Each number is 500 + 50 x the weight over the matrix's rms, rounded and kept within 0 to 999. Layers, rows and columns count from 0. Numbers have three digits each.

# layer 4 MLP down (transposed), 512x128, rms 0.0334, rows 357-463, columns 0-63
512551518508488473476492423401529511555482456557526508458507896476437532494546536461438467447441509510595536511462614508515257540562529464396702493506502482600493543511555505270442518420514434
391611673526513444417488535536489568624479448494475358476572718512377462423508590335544437532457472590381458332480477408477537683520560593648640601469412439438493474630423434369603552619538532
512500490482502507497501506505503504502509489500489500505490496502498499497506493506501496492501495487506504501484499497508505512504504492501496499496493499492511509500503497494494491510488495
498491497493491495496500509511496511498498501504499497499500506497504504493511494502495507492497494489494495503502490491501501502508495501494508499503499496490511495524499494499504501508508504
557370496497520600529488358447432531450466490480479553455361797539682503414407474449537601442511460516628512576617585610641634499562545272501560545502507591524578483442477505506482424645644377
496496512509500498502494499498493500505504506503507500502513501498493499499500500501499510512498500510499499504510491503504493497502493524502502498500506501505502496509496491496502508512514498
484507502506500475507492395408516524588480485521541485478508866476442538536520526451418479461474499454575507483448582535486313493529534503445670482486528464582517514558571538315486520408504422
493496507499492499496495498493498503487507494502504498503500503495500496500499499501491499505502503503499508492510492489514492504502508517495500501504495505494506495503502494497494502492507504
493495498492500499498505497500499498513496494496498506505505496505500505495508498495499509500497503502505506499494499494496497509492506497492488510509502490503502509499503492497496481510494489
625503571502470435528370328404407529655446485566519493608424900448581375442332594576548542493565569398513417504339614483453454506471571531594529452477396514483534387602472475272523453444407456
501503501500508507503506491496503508509495491494511494495522493502497496508492488499499506498491502505505504492505506497495493498493503498497491512497498509501490505497518498498491503495495501
507537509493496449477486417416520516576490461525559494463518877483426549525539531450424463478444503498573532492465590517495265532503529487444697502524507492584501529517579518276460517414512423
507502486501504508498496494500512497494504498510505502502498503495503495512502495501502489500504502497500497500500496507501494511496498494502493506509501513504493507500503507497489489500488499
507487511555475513499527363404465526646456459562568511501504886516418511536500577386417493498502555466531446455431511543506322496567481442435556506490569492515551503592542611315535466382492393
504500505500493497489506502492500495506503490508507493503505497499502494492491499488491507502494501505491499507501498495486499501508497505497501492506502499497492499507509490485487495499508501
498494497505494493497498499504506501494498491505505503503502507502504496501510497498503499500507504496502502498502503492506493512500509502502486500510507513500490501506497501499495496502491499
492506498486504495495501496501488496506504505495505491503493500497499500494506498497496509490496490502498502511498495494488499506502499504492500496500494499488510499522497490506507490516510498
530524516516492464474499422397530506548484467500515503479535912520431533531561532446432451451456498488537533502458596510517288514542511484434643472488533474574510529535540541261480501420487441
526553520428423645409634511429387596528511533477625395507684522508380449550461435434454593535505509604474495444584649549582484446544349596560597474586513387547459494465533420481337511504294456
510489492491508503505505509508513514501494491491491498495485489502501503490513491501503503500492497485496503495489490492496510509506496490498501496497495482497507507506509506491493505514492493
504505503499500510496502511510502512491500487495499497505495493502502495500508499505507494499494502490508506496492505502507502510494514490502498502496498497495503507502505501492487498514495497
498509505503511506500509498508501501495496492499499497502511504499495496506504499504504495495498503487510505490495510501509498507502509494500488513500495510499492513500495500503489504495487498
500508502499517506496488499497498493505499503493516497504506498500494490496504506492500518506496505497497490508497484499487501497511496497500507493501502495497491511511501484503492507504503492
506502506513502503489500500491500492504507497504507498500511496496493491495489504495494508513494500510495495500502498502493500498504506513505502493504507502507490500505509492493490508501505499
500513490511504499502504490496496500499499507500514507500509516492505495508502504499507493489505499492513500508502505503504496504502498505499497504500508519498499504500501510517500498490498506
490538561573485360620527561439457467417630573694626566506361462465374305339474331492475429517637561468677406403620504443646562474441665795411425541275507418405483582639393613330570395368535512
500501495499514493491499501503508495500501503504498495499484499498502492497508497500506486489502496488501498508494494507494497505500492492500496495506499507495497499504496497498493507509488499
495504491497509496502496490495499495495499494496500498500501502496502508501496498497504497485508494508510502496489496516502505493499497496498487508493492513505485508485489512518505489499493492
488517494507508504504505490500486496505493500494525497497510500498506500502495512499496501492502486508505486509501495510495502496495497495500490504491494519497489496493504504518498490499510500
494486504501479496494494496504497499500499506506486506502501510498504507503502493504492506513500498498483507499500503485509498504501507506501492503507506496497507497507491504499516494504502497
582535521449606491490361481354694519723406641470683435298549579475429427534464591644548632494514482362581675435469524469475376483613572516462436577621475456489564425742444567231423523504407707
519468345487460477534548321403409501669436603601554446492501819518514445537466468380668656400563451443521540497498576521488412443498557438485637487560406571518441495511499496335532523529534503
507493492498501502498508502496510499492501489513516502500510506506502498502492500499500492496496509496503494505499490497499493501506504496504497504502499503493487501503510504492496500488496500
365418503337550489587496496490459497509485478529502486478427739563489541473571491487544471605524523436464459528430531585431608412490552546515450369362461554615507526449719508647519553560466420
536510521498513457512499411418495517585464470533557496452509895464435531522527517460411482455437481482572535482449596520514295520525520509439660494509525476563504543518564538300444497425494440
497510496498518494509499496495499501501489505490504504494495508493505514501502508499515496480504502503508497495505501511500498493495492491496493504494498514504495501488495507525514495491491499
499498501497516496499498504501499506502496498490513497492505511502506501500505489497505509490498496490497498496499487497497496500498497506496491502501503511494489505508509498500497503507498493
358512460428704474702477292524449441432576541392604499592541669498501599346610620392486423451602650528358671372408345594471569496469445558459578485518506466493479567494657575605533545457438508
495501498506483500507500499504506492506498499507503503502510502489506503492503504495495496500498496506497497515502501496496509503502499505499498498509508504496499498517495507505515491508509497
499508499504507493498502502489498498500502510492516502499503507493509507497499504490502502491495502500502498508504483505489508504507491510499498495501498508492492505503507492504501494506507502
515484412549683458562327436381526642530553543525543706443582568462604530521487533444407530548518523469587538462517509485551431551421496502459566606521476432374503458577386598372453483515517540
511513481497503505501530515487495517479513478513509490488497528504509494514490484504503506478520478494511527497490499491520484499506523507480497516507481512499491484475510500484487504481504522
496500497503498493503496494502505501504493493499498496495501500495512497505511495500505498492503502493504502503502505501500490506495487491490499510504506509507499501490502500490486492505489497
501506503507511505500505493495495496499500497498511497498511499502501497509486496497507500494507506504515505499498509508501491493500507501497497501493501514508492506490502502517495506483491503
681526540580575345577592532431528635395522555565534596542583608350596535588522391412464514585371527639547595569307383524581456641649361449474438647540488452460509383486368573459325532283503578
493494496497492499502490502500500503493498506507500505498502501499500505505512500504497501509493500504494500492500491493511492503500503501499492501507497503503499502496493499498506504509498489
494501504501490492499505497493501495495496492496504501505499500495499508491488499494497502501503492512497502500499499499496499491496503515500490496504497509506495489496501502505517492498500500
512487505498513498499490510503501520494499505496501502501502506501490510501500497506506516506497506500496494489491485498500503494506505506509497494499500501504487509500496498509514517503493496
513491497490493505489496507494514506492514500502487494502488493496499499495513488496493503505493491499481506505490498502490504508509502496503498494496501485497508506501497505484495494517500491
496506496498516492499494502508491503499491507492505505503488505503493507502511504500506503497493502493502498501504501490504491497505501504496505497504502499495515495521501492510511506507500501
504506496500504514503502494495509483511499494503495503497498488506500494497504505499499491510499505506502504504489505505496502512498501495502493508507502505501497507493505500495487486505496493
525521513491498469494483401417523528573474470529556480473525890481423512542545512449423477466461500477563509492451611519505308503510524502426676484482514467562504521536582534306487509430501444
493490490501520481505487507503504519503488507487525504509491521507501502507500500497510511500493513490506494500496472493493494494522520505500510514504501499500510492491489506508474521496493492
488497503497509500509494500501504492509500506500502499501504500504504504485510498500497504506499496503506496505498490503497507507501492510508495492506506495498504506508485502502502496510507490
527523516480486466504474389395528510575482481524565496472519871480424525564544515464424482467470497475573519479440614520487315483500533501425652489493517475555526515549559511292485524409493445
495503502505508485491504502499501491497494507498504504505495507498500507494499506496504499496505509497509503503499495502499497504496497502503495494509501502501490503507492498506508503504492504
490501493498491496502493499499495497493502505493491504493492511487510507505513490507501488487496480492490497506495502503505501502499500497497494499494494502497511496502494507510509491504505495
495500504498502504499495514493501502493502499487499497498494501495507502494502497499500499493498490502498503501500490502494515497499507502496497494497488497497503509510507495497507494513509491
497542503428462550485430408453548525521504459506607627532536713519493463537481517572429462408392459411563549527478523542400402472518527558458609436412490456645543502527453415413525537450455415
497512503495488456508492394406539518571487478522561490469501858478429523519533534439429485460460485458590509487454598530487304493512525502455659482503530469581521496556554516315491539414494424
513499509503505516496500512499511500491509491499491499498495495503497493504500496500502489508487505497499510492493495502502505498497509496505503498497493484501506507498510491478491507508494502
497514493502491499499499493499497494495499498501500499503501506491506501506506500506502484486502495489509501504499510501506497508497503495500496504494500518498510502497496507512500491499496504
392389305555556515459618318598449320573478638691525534225525668572504568405518599677525410543687367401643304478478360624604487352385638618385635462609480409533611561357367443432602531494542509
503507511505515491498501498498497499497505498497508493507494509500504495500497498498505502497509508494515510501504504501505493503493496508502503500504508514499502504502504502501491509488493511
506508493505498494498498489494502486503496494509509492506503498499497494498494501497492507502497500504505499512503505494495493505503498498498496495504508510499491497501502498507498495492498503
566454428434522535625778426367448438464553488524379288680388785634491469521507294509496643556416485437400619508623698636449558508485434391505619442526532483678574380447494461383504553575587472
509532510495484471489487398406523518578490484524547487487503860484427532531532526444420466476472458469580536479460609518508279512521519490435669494503513481570512531540563529301473515401496432
477421438439502607477588472374500458470488519582516384493405805551617294539412506417471594650608479541533455566486573581464534461589507384586391565531477497503662394543601519642482423503521513
490496509506494490497493495501487504489503510495512499503504512496498508502499497501500502497494499502496504505512488493506489489500498522497499502501504508495500495507488491501514498505510506
506503494491498505501505492515512505506501487509495505512507501519501493497497497504506497503501515498509509508492507497502505514504510490502499510504506492503502506494495503497493494500487501
512511516505485462505488413396525520579485472535550495464500870485430527529544522433421477461490492471571526475447598520499297498509528500439672487497528481573505514536572540303481519417504438
488504512509514492504500506499495497495501506490517501496503511502510510497499499499509504482503505494510501502515491508502489493495496508498498497501502510502492504501490498507509506501495500
498501497498506508499510493495501497508495496498499507502506494505495511501498498500502499492509503511512504491500510504502497498493505499491483514498498506509491503486498505510501486495488498
408476720322576409611448449499505404457472505554487347534618668491539518648513327531608607464485572573439608590524506560454593466462463448548745517374467440635570365499477410576375468520522462
497502501497503512509493493505496507487507508505514496504512513506493505499501504503504499496502501496504494511505484505503506495504503505502509503488506500499498506509486499511514500496515497
508503482505499499496499493496503489506499513511499497499497504486502506504497503493492497499501489503498494502496496504490501497502487501498498496503495508492492495507495504506508505496500501
513492505491499506499505507501508504506508493503486500501503494506488496495509502503494507517489508500492503496493495485501504500508505502500502501500494481501508506493506484478493500510502499
492502505508516493497498499500488499492499514491505502498491519494508509504495497503505498489508493500504502505504508506507496499488502513502490496496506518497501496504492505520511500491499503
533494433484497588619476410601503534533492510443536449522454758555424520400448553547456548524680465452619448471508431467492602549534594523346505575585458527459363489423479524351543486608562554
502509493499511504497501495510501496501495504501505497505499502502495488499500503506509486495501507485509491508497501497501491507506494488500510497496498500495500508498495489497491503494491501
483516459465523561523557477527457457448508514559482437585526627510512461538522456485487433540489473511507511524442535519522633487493526428533524470485449490503531523510563442540475524581408422
432393472496581577586563430514421481487456513482434401547516680502546433435474499500471396581569426472570429565441570559480654443452514487479577521451436516516516456464584448621483477608432398
514539492499483455487476408413540502546483468534549483467525887480414526545533522459444479480440496495578541487448599509497280521517516483420708476502524480583506520528553529276457512418506435
450463434503575357422264739591498615566553651508485522484487541529437325388449715453587531531505575565384530479472436249440582591416586620603605547552480439425542452581390547478523384657447535
568518407541559625510630430430255517585521357526641534522526690570539377543589440518630475359549532419578630364487540457520717437331489583355559505435358684487370562587454578315517499420523486
451415529502468630431474382403380467520565531527511618430491799506563516513568467469599739392543464586541454539458670508302689416430445445463451456595322477611621400517567218654404507687504571
477455472532501525411427501280694565663517627455587539390554750525405459610432546569485486456502496342586620431570442495523471527513506483456536545525410487488612490585445521307504423464460607
537544522503478462482487433417552491554473458523560497475501905503414533541546513455448466463423478490592555483450598491529268520528502484446676492506512489586506525506529508281463505413491441
491509502505495503498505493497502481502502496503512495506505499502496495496498512491485503505502499506499495515502502496490495498496506509502496495508503500494487495503493492491492484501503495
486580448443583594481536350414401516608486477641526652503597502555566462555478498588479363365494414437511388462500606609462547508514532593482392433421446469585564533421718483452433503444438470
340649508524621596501618405397442505539546552527624357425349711411603418420483544461611458457395365491536487469471498490540465460571460546513611654580517397465509586569518560270530464629456506
514511483510511533506509504497493489468505489518455492515512546530505506522491451487494489489513472507505543486497511484543495531504501498485467511497502499481503500499533472467496499506512522
351669693409626623487331644667529410597507541459493531298588506447583536513558586528570504515488423402682482420564481328367449522625542668566489718542251369520408497591447474275403531723518708
478555456453614525457544478534418635573447553429480446654508592514623438514371642411437570386582441555351397564410454409485495454571489572462504466509294541524550461403474512443473493611550477
504503481502495499513530495502504499501501489520496501501497510511502497504483488502496483504518489491516519493493518496516492503494509501496499515526490505491507489495512508500493495480493513
494509497502495496506499495504504504483491495494512497504502502505500499505499498505502486487500505498511504492507498499517492495489510499502493501494500514492492497495487509514503503490492502
546553478473421601451455366486498539577502449568591644507564699518514452593430482560440423380434422397518587492500559555405428504491506560472523459421467462628491553481487430419498494441526391
510504494496507510494498492496506492512502492503509489503506487502499491485492501492498504497495501502502490515497492508478510503507489486499507495494498498499487514501508496501489495502501494
504498500500505507497493496504507496505498498500502496508497492512496483486505496499503502513498502490501494512493493501487505512504497486507511494498507486496501514507504499486487500513503491
498506497499512495497498497506504492497496496497516498510496500511495498487504507495509498496503517496510499509499491503493499503503497497497504498506504498497487508507495493505502501507500498
440506454491611493438294790567524596498602622495506490428650440489504383430528718441607474488506401453491394402546577372378463545442377614715586549508363387507535475598478344569538530589569587
517487510344535381501490412294426358671391505527444398495504575556612326472513566660366614403631608698513646518490408498435501450648442536500707562558544383652525548480439597443477418520479465
506504501553478484439505401390515493579496485548535504486577932498450481520511510461381441451505628511516519501452520577512367477509529484443581476482561456562509540612564547228519450450496448
490499505508508495503490495496488504492492511493516501505511517500498510508486500497507507493499500509499497488509492502504494482492503509499490506499504514504489497497498498514513505485501505
497501506514498498499500502495489497500505507501512503495511510492502501503494505494499510506497493503491492499510496499493492491503503520504497495502509509507499501506502494502500508498513502
390485324623451652479652440463378520531586555579589444528409581588519652463506421585546517433641515455486460527441465446601667397477425493440620509512408485500542612434513311545374491613606348
532526537511472446473480434432542499554460461493544523436546918498401542526576508474432454464419507512569525504453582504496275538492513495452621492506532485593498525521560474267466499435515431
# layer 4 MLP up, 512x128, rms 0.0717, rows 358-464, columns 0-63
554379612491594621605371523384553527463568646559522568465591559535590395705507558369440463427480467597611503399334592424606405520540627453531498491510581446599578508639476426612591414462410445
496497505506506498511498501503498506501483508490506498503499500486500497497502510495500511501499511514501491500505499491492500497506506502495499508499501502507506502504503497505488509493502502
502502508506495495505498498498499498499484498497505500493503502533498494498504502508494498506496505505501486502501499500497496494493501504501497501500499500504495495497506499498497499494496494
506552493502581366564500527512480479522483558435492467525614491511448494599586558537478508492478583458426507455420505452359457538511489723507488464515496432499364550537555477466507555419422540
502502495503503499493501501500499501499506495505502502497496497502500500495500498504497496503510497494499506495498498502503502500496504491496498495502499492498498490494502497502505488500492499
558423443488501470534423382417572604593482564549483471582559663511373527589553498420444404398453537516553513494417597513457362485478546479415661424528598531588580474537607537438518531385484374
508506501507501506483494498500501498503495496504489501495501499500498502502497509498502499499505489505505502502498502511500497496499497489493497496490505492501496500496506498503510486506495498
499498492504496500492497506506504499493517507500503500500501497480499504500502495498500497504497498493500494500498495500501502497502493500509497491505494497490496499498482493503494509498491503
578325648584624489539358485434704517635585544569289423601652550487554557581575650343377330415340369544356420369280581328496323640427470498518604380452681400604517437685540474574446440417394358
496504502501499497494493502500496497500508502499499500501498499527507498503501505504501497501509490494500504506505495503507502502505498496503501490499501489500505501501490498501516505500496502
566440462478483469508434384418557574577497550539512457573546689508385526590556493429457412383432530537527538485412597485462354500465556492428679468523576540604549523537606521421483521380496372
497496506497499499502498499505504501500498502497501503500506499513507498499503509501505504500497499506498499507502501492497499507504501499501502501500501496500501505501492502499488505500510498
577405533542544494505353431464567619571443606571352516562604625548384561605503585371399348435580467609455528518369575523428316537530434503453633389542590532538567422537510629546464551400413432
500500503503505501485497503499500495497504503501503499499496499501498500505502500504502497499502506501500503503502495500502499492493500488503498503499495483501495492497496496504479489495489497
495498505499497504487497500502499498496499502498503503493507498523504503500498507503497498500497496499498502501504494500499500502506489497499497497494498491498494509498490502500492494499495497
501496501511501497516506508501505505496496500498497499505500497486502497493501494503503507510498518502500490496503491505497503492502500514507494499510496501501501503500502491501478504495501501
565436472484477461513441385413547570561501545521483465556573698514359518583575517426467391374456508540535528492413597479489337488510549477409675449520603543597552495552587528432505524393463399
511502519519540615411482508485411628505462530599533479579484570462508354488469477577625492528404517546572508361519586529622370504431420531495543491646605408577461524600460612519291317372442425
503504499496491503496496498503499495493492505500510499497509500483503499508501499506500503506495494506498495509498505495497499500496500501499497505503496508502494503506501497501514510497500503
499501508494502504495494496508489497495509506497505500500501497493506499503499503498499506504502499506496504505505495496499502504503486495495496506502497498498494504501495505505513511499498502
493506504498497504490493501504494498501506510495492498498501500512506501500500506498500499499500496503495502500510492500498503509507486492498496493496501491499503506504495499502505499501488497
494500497495500504505500507496502502500510495501499500502500498504506501502495496501502491500507489503502506500503505504502501491495494494499501510506497500503500492499491504498500493496499502
493502499499507501487499505494501498500518504506497500502499500502500507504501498500503493501505505493496506501503497505505501497497494484497501499498495493498501498499494497500478481496490498
497503512508500496507499503497506502503498504498488502499501500527502500491501502500503502508493501502497494495506493498496502502506499507498499496500505490502494501501493499493484497499505499
344487480441536447394564390622542612629614444377335441487509652463437462612616539405393541398617449552374385532373525355486489626495551519595559512536483486495473453500482451603434486582586514
498492501500496500520506501506504504496484501492508499504506497465507500494500501502503510497498508510495494498505494490495500492504498505504494510507498496505507519505499497504502502498509500
495500505498501495504498503494499502504506501499496498506496501507498498492500500498499502496503504502498492497501505493491499503501508498508500497510507497506513499505501490497470513493496504
495505497501498492506493504488508505505530496503483502509495503516500496502502493488508494502492509486500519497498503515501502494501498496499504490517509469503502505501481502491494511497500503
502499497504502501488505498503499496498511500502499498494493500540498503494497502498497496497489496496504486496497498502501502510498490501502499496489497516494499495495498503500495497504491496
591479431575367560539436426396592542548611561575510608543570524514556579510548437390419543485522664638670518362419580478533383631534508516469698441541579550578510507579578528567554369306431335
426365699621587538484438451395765629588567499538396543385551589465472274600499631485463449515476374577450311475497535539489360529631591484640604507594576463488569400677466467647639408509371490
497503510497498499496496501499500497503490504501502501499505499507505494505505504502503499502500500504496511501505498499504501502498499493500501495494497491501501501502496500496492498502504498
438412357473590508553432354396499532529516587519666468513473715600547524496655529489636486445485505635450439519414595489416470564426571427496539379494447632654569494526722450529581589605502318
579435452474497477532431373425548608584490565560504457559552676491380507601558486434455416379437541517543518492423622473448362489495533493442679435513589524580560523534620536434494508401495387
499496498496494492522499501497504502500499498499494498506500499470505495492497493498501499498506489502502505492499505497498499500497508510507501500508507497494505495505499492496500511502506504
499499504500495498507497502502503494496494501503504501503504495511510498499499508507504495508505492505497510504505494511503501498496499500505499503503495495496497501501489495500512501500496502
408456447635515588591601382349408667562578534588610539654543698534673489342371635339382455581743443528674425395459530517359426567530572428445514272370291405608569480595456662502547553568441451
500504504499504506495503503500501503498514501505501498494499500550498499498501494501500504503489516497494506499501495494498501508497493503506499492502499497503501506500498497496465502502491496
497496503500501500509497504495504497500497498502494498502499497475502492493498489501504499505500499504497507497502499495497500497495507492501501498500501488497492491498491495497477493494501499
437456434484587584633308307532478571520556594311573621643625552484589615519514515360443382294427348550438318595287557585506431573543608399517559479382550379535585509598623536575476427668546435
483508538492500478509482489511496498507468505491505500511497492571509500499506528505509525501505513513504488496517492544498500487487499482504492469513508468507525513513515489519533518512477492
501496502504496496501497498507502502499492501493507504502498497492501497495498504504499502499504497498500496502503496493499499496504504503505496500502501487500494496498492498505519505499503501
497501508496505491500501500496499502501495501496499501505498500510504502496502500500501500498507493497499502490507495499499501501503499498502500497499504492501505497502505496499505495502501502
557465519663740532642344316459446687519504674449560625598567569372511453658416331440478403433495450659502553647201553642559471447458397396596428456572558402526513360574536578580495528503393555
495501494499500508487495502509501496504511498502496502501500499464505501500496506497500494499501490498502517501499506503500501509496499490497500498495499505494499499499499501507517496502488500
504502496500506501501502503499500501499524504510494499500500500489502505502505496497499498495498518495498510501497497507506501502498501494508498493509505496498507513502502492500474506509495502
487503496503495502502496501492495486500489494499504495499500501528508501499493501500495482489509467500504514497502509505507500503493500481495506507484498512495506484501514503498506492495487501
491503505496506503495495499504493490500483500498505496495500497497502498502490505511507503502502498511505481506499506485499500506493498484496499508496495499499502487500506502510477495495498501
503491499507494495517506503501509506499496500499496502499506499473505502493499495501497497502503498499500502491498494509501500493501499516496498499501495509495484503497503499496508494500503501
491497494495502504494498505502506502499512504500505499505502498453501505507498506495508507503498503500504505503503502502499501505502499499504502502504498496497510501506486498505488500497502501
579426441471496459525424368435569591578484561538502466575571673498376498589565487411455408377455523520557544500412610479455355477481548483414667436518605518591557496547608529436518520395473394
502508516499465502487500490499501491490475482500504501473526487496513484486508492503490485488535430486499528477500521522513500493480475492490491474494496508490465486502527493493584493503485508
500502498502494507491504504506503496494501498505502500498501497470500503496498493499502500506499499504497506497500502504501502502494504502503498504505493506499499492500502498504481502497489501
583427441472489465534421363429578601580491571526494483559560671498381499608557500429452414379463525514558522476408620477449351473470531505406664453528594523605579487545614527436489541382482396
501491498499492502506510502502507501495503502501495498498506500471502500495500488499501496493501499500497500492500495495501498498505495506502498503498500502499499507498496498498489498500503497
506501503504502500512505503505502505501498501500502500504499498499501495491501502504504509509495520505497491498502496490495502503505498508500495503507501500498502504502499498501487508503503501
503500500494508494510500499500495500500506501504500498502495497509501497500494503502503505504499504503496489507503503493495501507500499500502498506507501505499501502498496503497487503501495502
524474489438444496498430292402570598633534570512441521584631629481359544536564554500416438378455577481557476476382606511421360501525530506391584422484607485586564458626603512365468537351494375
566426447473486455547426359426580607591491566539512469560546672514379514587556516422459416380450529509552505488407607506452345478488551499426658428529593531608583469544611531435515540383489379
496502499488507506500502494506489498499511504503506500499500497464506502505501503501501508500504493510497498510501504495507502506506494497495501504498500514502494502501492506505525504505501499
499503509505503495505500501502500507504497508496491503499500502465500496494501503495501508506490514504499490498505496489492500504510496508496498501508507495504496501500497498499483501499506499
547439456591485508480596373532453479610481579681572550400545567494507427478508657438678348542373353404590392469483500513449205451362570469521494485482373417545642587609422641547454555312517551
504496504508499493503505498500501503497479503496494503501503497506502502496502506504497503497505498506500492496505490504499499490510496505496495507500499495503487507497501495502507494502502500
493498501507502500496498506493504503504499500496499503496502502508498501499499503499500499498498506498501500495503497497500499491503498499500500498503501484502502501498496497500475489495501500
348522463519501501479465453464663577538624383513541581437468573538553558421435567485343521434628451524494499475524407371494483495550512489401481657515482585547496457546526514599507511550640444
549444451483500468534422367426567595581493563537513453582549689509379506603554516420456405374454511513550526482416609471465342484479542488414677455525591530587563494555606532425511519382482394
512632518553466430483463500544481524514489482438474566467550518492467649518557483574510483369414487457489606415495487470527472531495514585425574450450531419464326601524439490348478555436454528
504501499507497503496501499503502497500495496505492500495502496515504497492499498505496491500503497501501501495498492511504500503496501496499497496491500499499492494495502497501512494506499498
497497502500497506490501502501491499497498504494513496495499499509497508504502498492495501495498492499499489499501495488502500495502488504503496499496498500498505501503500499503500511500500499
566424457485491473523435370428562591582489562548504464565549674498384512583569506410447411383461521524545519481417601486471345465472539493417665452527586524592558484541608537430526523399482384
507502503497491501508510500508506498495498503505499504504509496457511497496502495508500493501508506506495517495502495504502501504499503501511495506507505498498499507500495498503516498512502503
495503496501497493492498502504502500500525510502499499501500504505502501500503500500502496500500499496503500500495501504500501511501502505512506490510505501497513501504495495500489510500499501
452402507521496544389417451462630562409436468526435523493446740424570509373371607425339691431700494460612475447455390338478435627541495526433518512542444466496509502463425688586675471633448514
498508502501504502502497499498492501506486490503490500493494498510507492498497502502497498504502489512498495498503502498499501508497501496496501500500497510504495489499510504496498500504503499
490497504500499493513502501498507502502498498498502499498499501480502497490503503503504508499489506501498497499503499499495502500499507509499502492501503500506507503502500493497483501495501497
492503487501500507486492501501497495501503499499507495499497499463498504510498500498502496498505492502506506505496505505506499496493503485496502499489495499500505486501503503507523496501492498
504499507506499493518508501499507500498484501500499502502505496505504499487501505503503504501499506502497497488505492501496503499507501510501498502504503498494493510497501498499499501504504504
495446570472609541477462493475590501496545523510425552511528474503456349720515490466550499464380442441380487549452551402444440470399574455621493448458509520533659521524485518485549511513389553
498498504498499501516501500501499504498477500491503499499503498478506496500501494494500502501497501510496497494506491489497501494500496504499497510498498501503493497503502506499510498503515497
514530561523488487499465523482528563550467483472527556422499469506510559495495543502517556451531453474532508439532476477493446533541504580430509532513563478458483484488451553472519496436595544
541607538477449487417467523508550536534504478517549580465494481519480575540516487497511556442462477499497610421533464441521455577559476527463496462531552471480491563528441543441535541434554567
563446441478495447513437372430561578574502549539505451555563693513368508592558500418466414398434523529548531492408602480462349489481545489392691461510593505607549511542605518430480534396494399
407421540408546551491446507563571555543493637488440596538524559445544418553432464366448604312518435536589572514353592385621450447626541640610569339514567419588718523684562490558654453543520432
467452667495647409474423431486723568520540499449301445512472603521461368591635682450317584477588526611429341545429390605438395488633470496590531509472548582570652345486514549687630499534526547
471548517470583442544553551515496525492438484480441474603544475482469521456457529460424368547485504522478548491541432522568419552552505538469574521440635447407403595487447633437539484420488469
563494540559469555535384407383600496509649569579453613547537548536516503503444372421380499486528517617685482422386521555494326535549519565484727420497663485591480535600550504623565431442497441
557450465471477459516449385422569563574508527535507437554556698505366513588553495414469425378415522526538529483427616466495337483485544477436674474510565515613557525548588524421480525397465399
495503497501502503480497506504503499499523501504489502494500498524502504507499501498510495500490516498501501499503497512502504510503493494503498500501501491499494505496483509504484491504492499
526488416433469631488459288392528559647531566564427515648627654470517477521543525521339405353510609452565423378447611518391402475450573469394538477474642475522477534644578501410479541370468377
591488358586411409484421428561516499564509464475414505613456555534380446501406463588283501413613607394555379487485394501535547485350608569288545476461444531529454490454473412525547604514510501
484493530498503454524496492491503510515502505488541498475477490484489509487495537516510525512484566505502396502494484514481496465478519517505498492495506474521543490486472510512491536501505493
545423438644586562597409487495466558447641518637474501578676523517512559478601483505401414452463533619620444337465612584515410583505521426528527466462561432655510481509578455615474394421512440
465599573514464571481485465421582503533446472590572546345503499507456474540592395535500388482467644441584495457512627494511529616571553532463485463476572470538395498591559472492512432387414436
507507522500500494481501496508503509497484518492505503500496500485496509496515518498501525492476537508489473504511475506493501493506509499511490478487506497509504521504500486505508517508490498
500505508501499506501498495498493500501492498501491501491510503509506496504501501497495497497501493505502511496500501499498496508504493503501501503503511504507500509505508503498507502507507500
516477472462502539533428313407518633659524546527440535615683611459407542505529574528375413366469561478572465441350575510473367506524552503394585417474599495539531467614577502413490507384471399
493501504496505497503500505495496497499492499496506498500495499468502495501503494502501501502500503503498500506505500486498500490498503493506501508509498493506508486503495496502469502490505500
496503503497500508494506504501494494493490498497513499495504496494502505503498498504499499506500497502497491506505495490501503493502492497500496515501489505501495496498492508503494499496503502
497493500498500509512505504502501502495491498499498496494506497465506501501496492499500495495507492508499501495506494495502498498498493508508497511502496507500500503502501498500490497502504500
434551585495507646507325500544507533497570594529547515595477551441484500604514464577334602386535510521702492368438654506643433426651645526577550397491518397678544597559512484603457503522486440
579313641666373534557430416485306517635563522669355666553671586600563454465380464489231564311421592518639642486391447464570441416588527493328513603472610608598388351713542666438380299335710395
556419460490464456487426431433581552570488567574405503595605645505377516577546479394379359465507583570556523498431578526512356473494483502397664436512634537574530520552584565502552544421442419
496501499501491490505499499495501492500498493508489500492501498495505499493502499502498484498508476493500504494499499518509501504496499496500501491490502500493493491496495496494511494506496499
498501499501501500495499503498506499501511500506495503505498497496504505495502502504502496501504508496497510500504497514505504497496502491497500496498498490494496497496492496501504486501488497
516589555451555545487444468475621485615537427501542536484516492475443352495563602483482479529445509519550420418523569551517403510514538554532498522519621509559493473522385608543483465454311556
545460465486462460510440378444561571567477536525513438534582701486381513578589486446452408379427530530532542504427602493461336500465580511430682481510596504610544519543593507425481511413487396
499503493498502507498497498498497500502517506503490499500494502509498506510498501496500505496500485499501518502501508506506503508501490495497505491489503517501500502502502506499515500505495500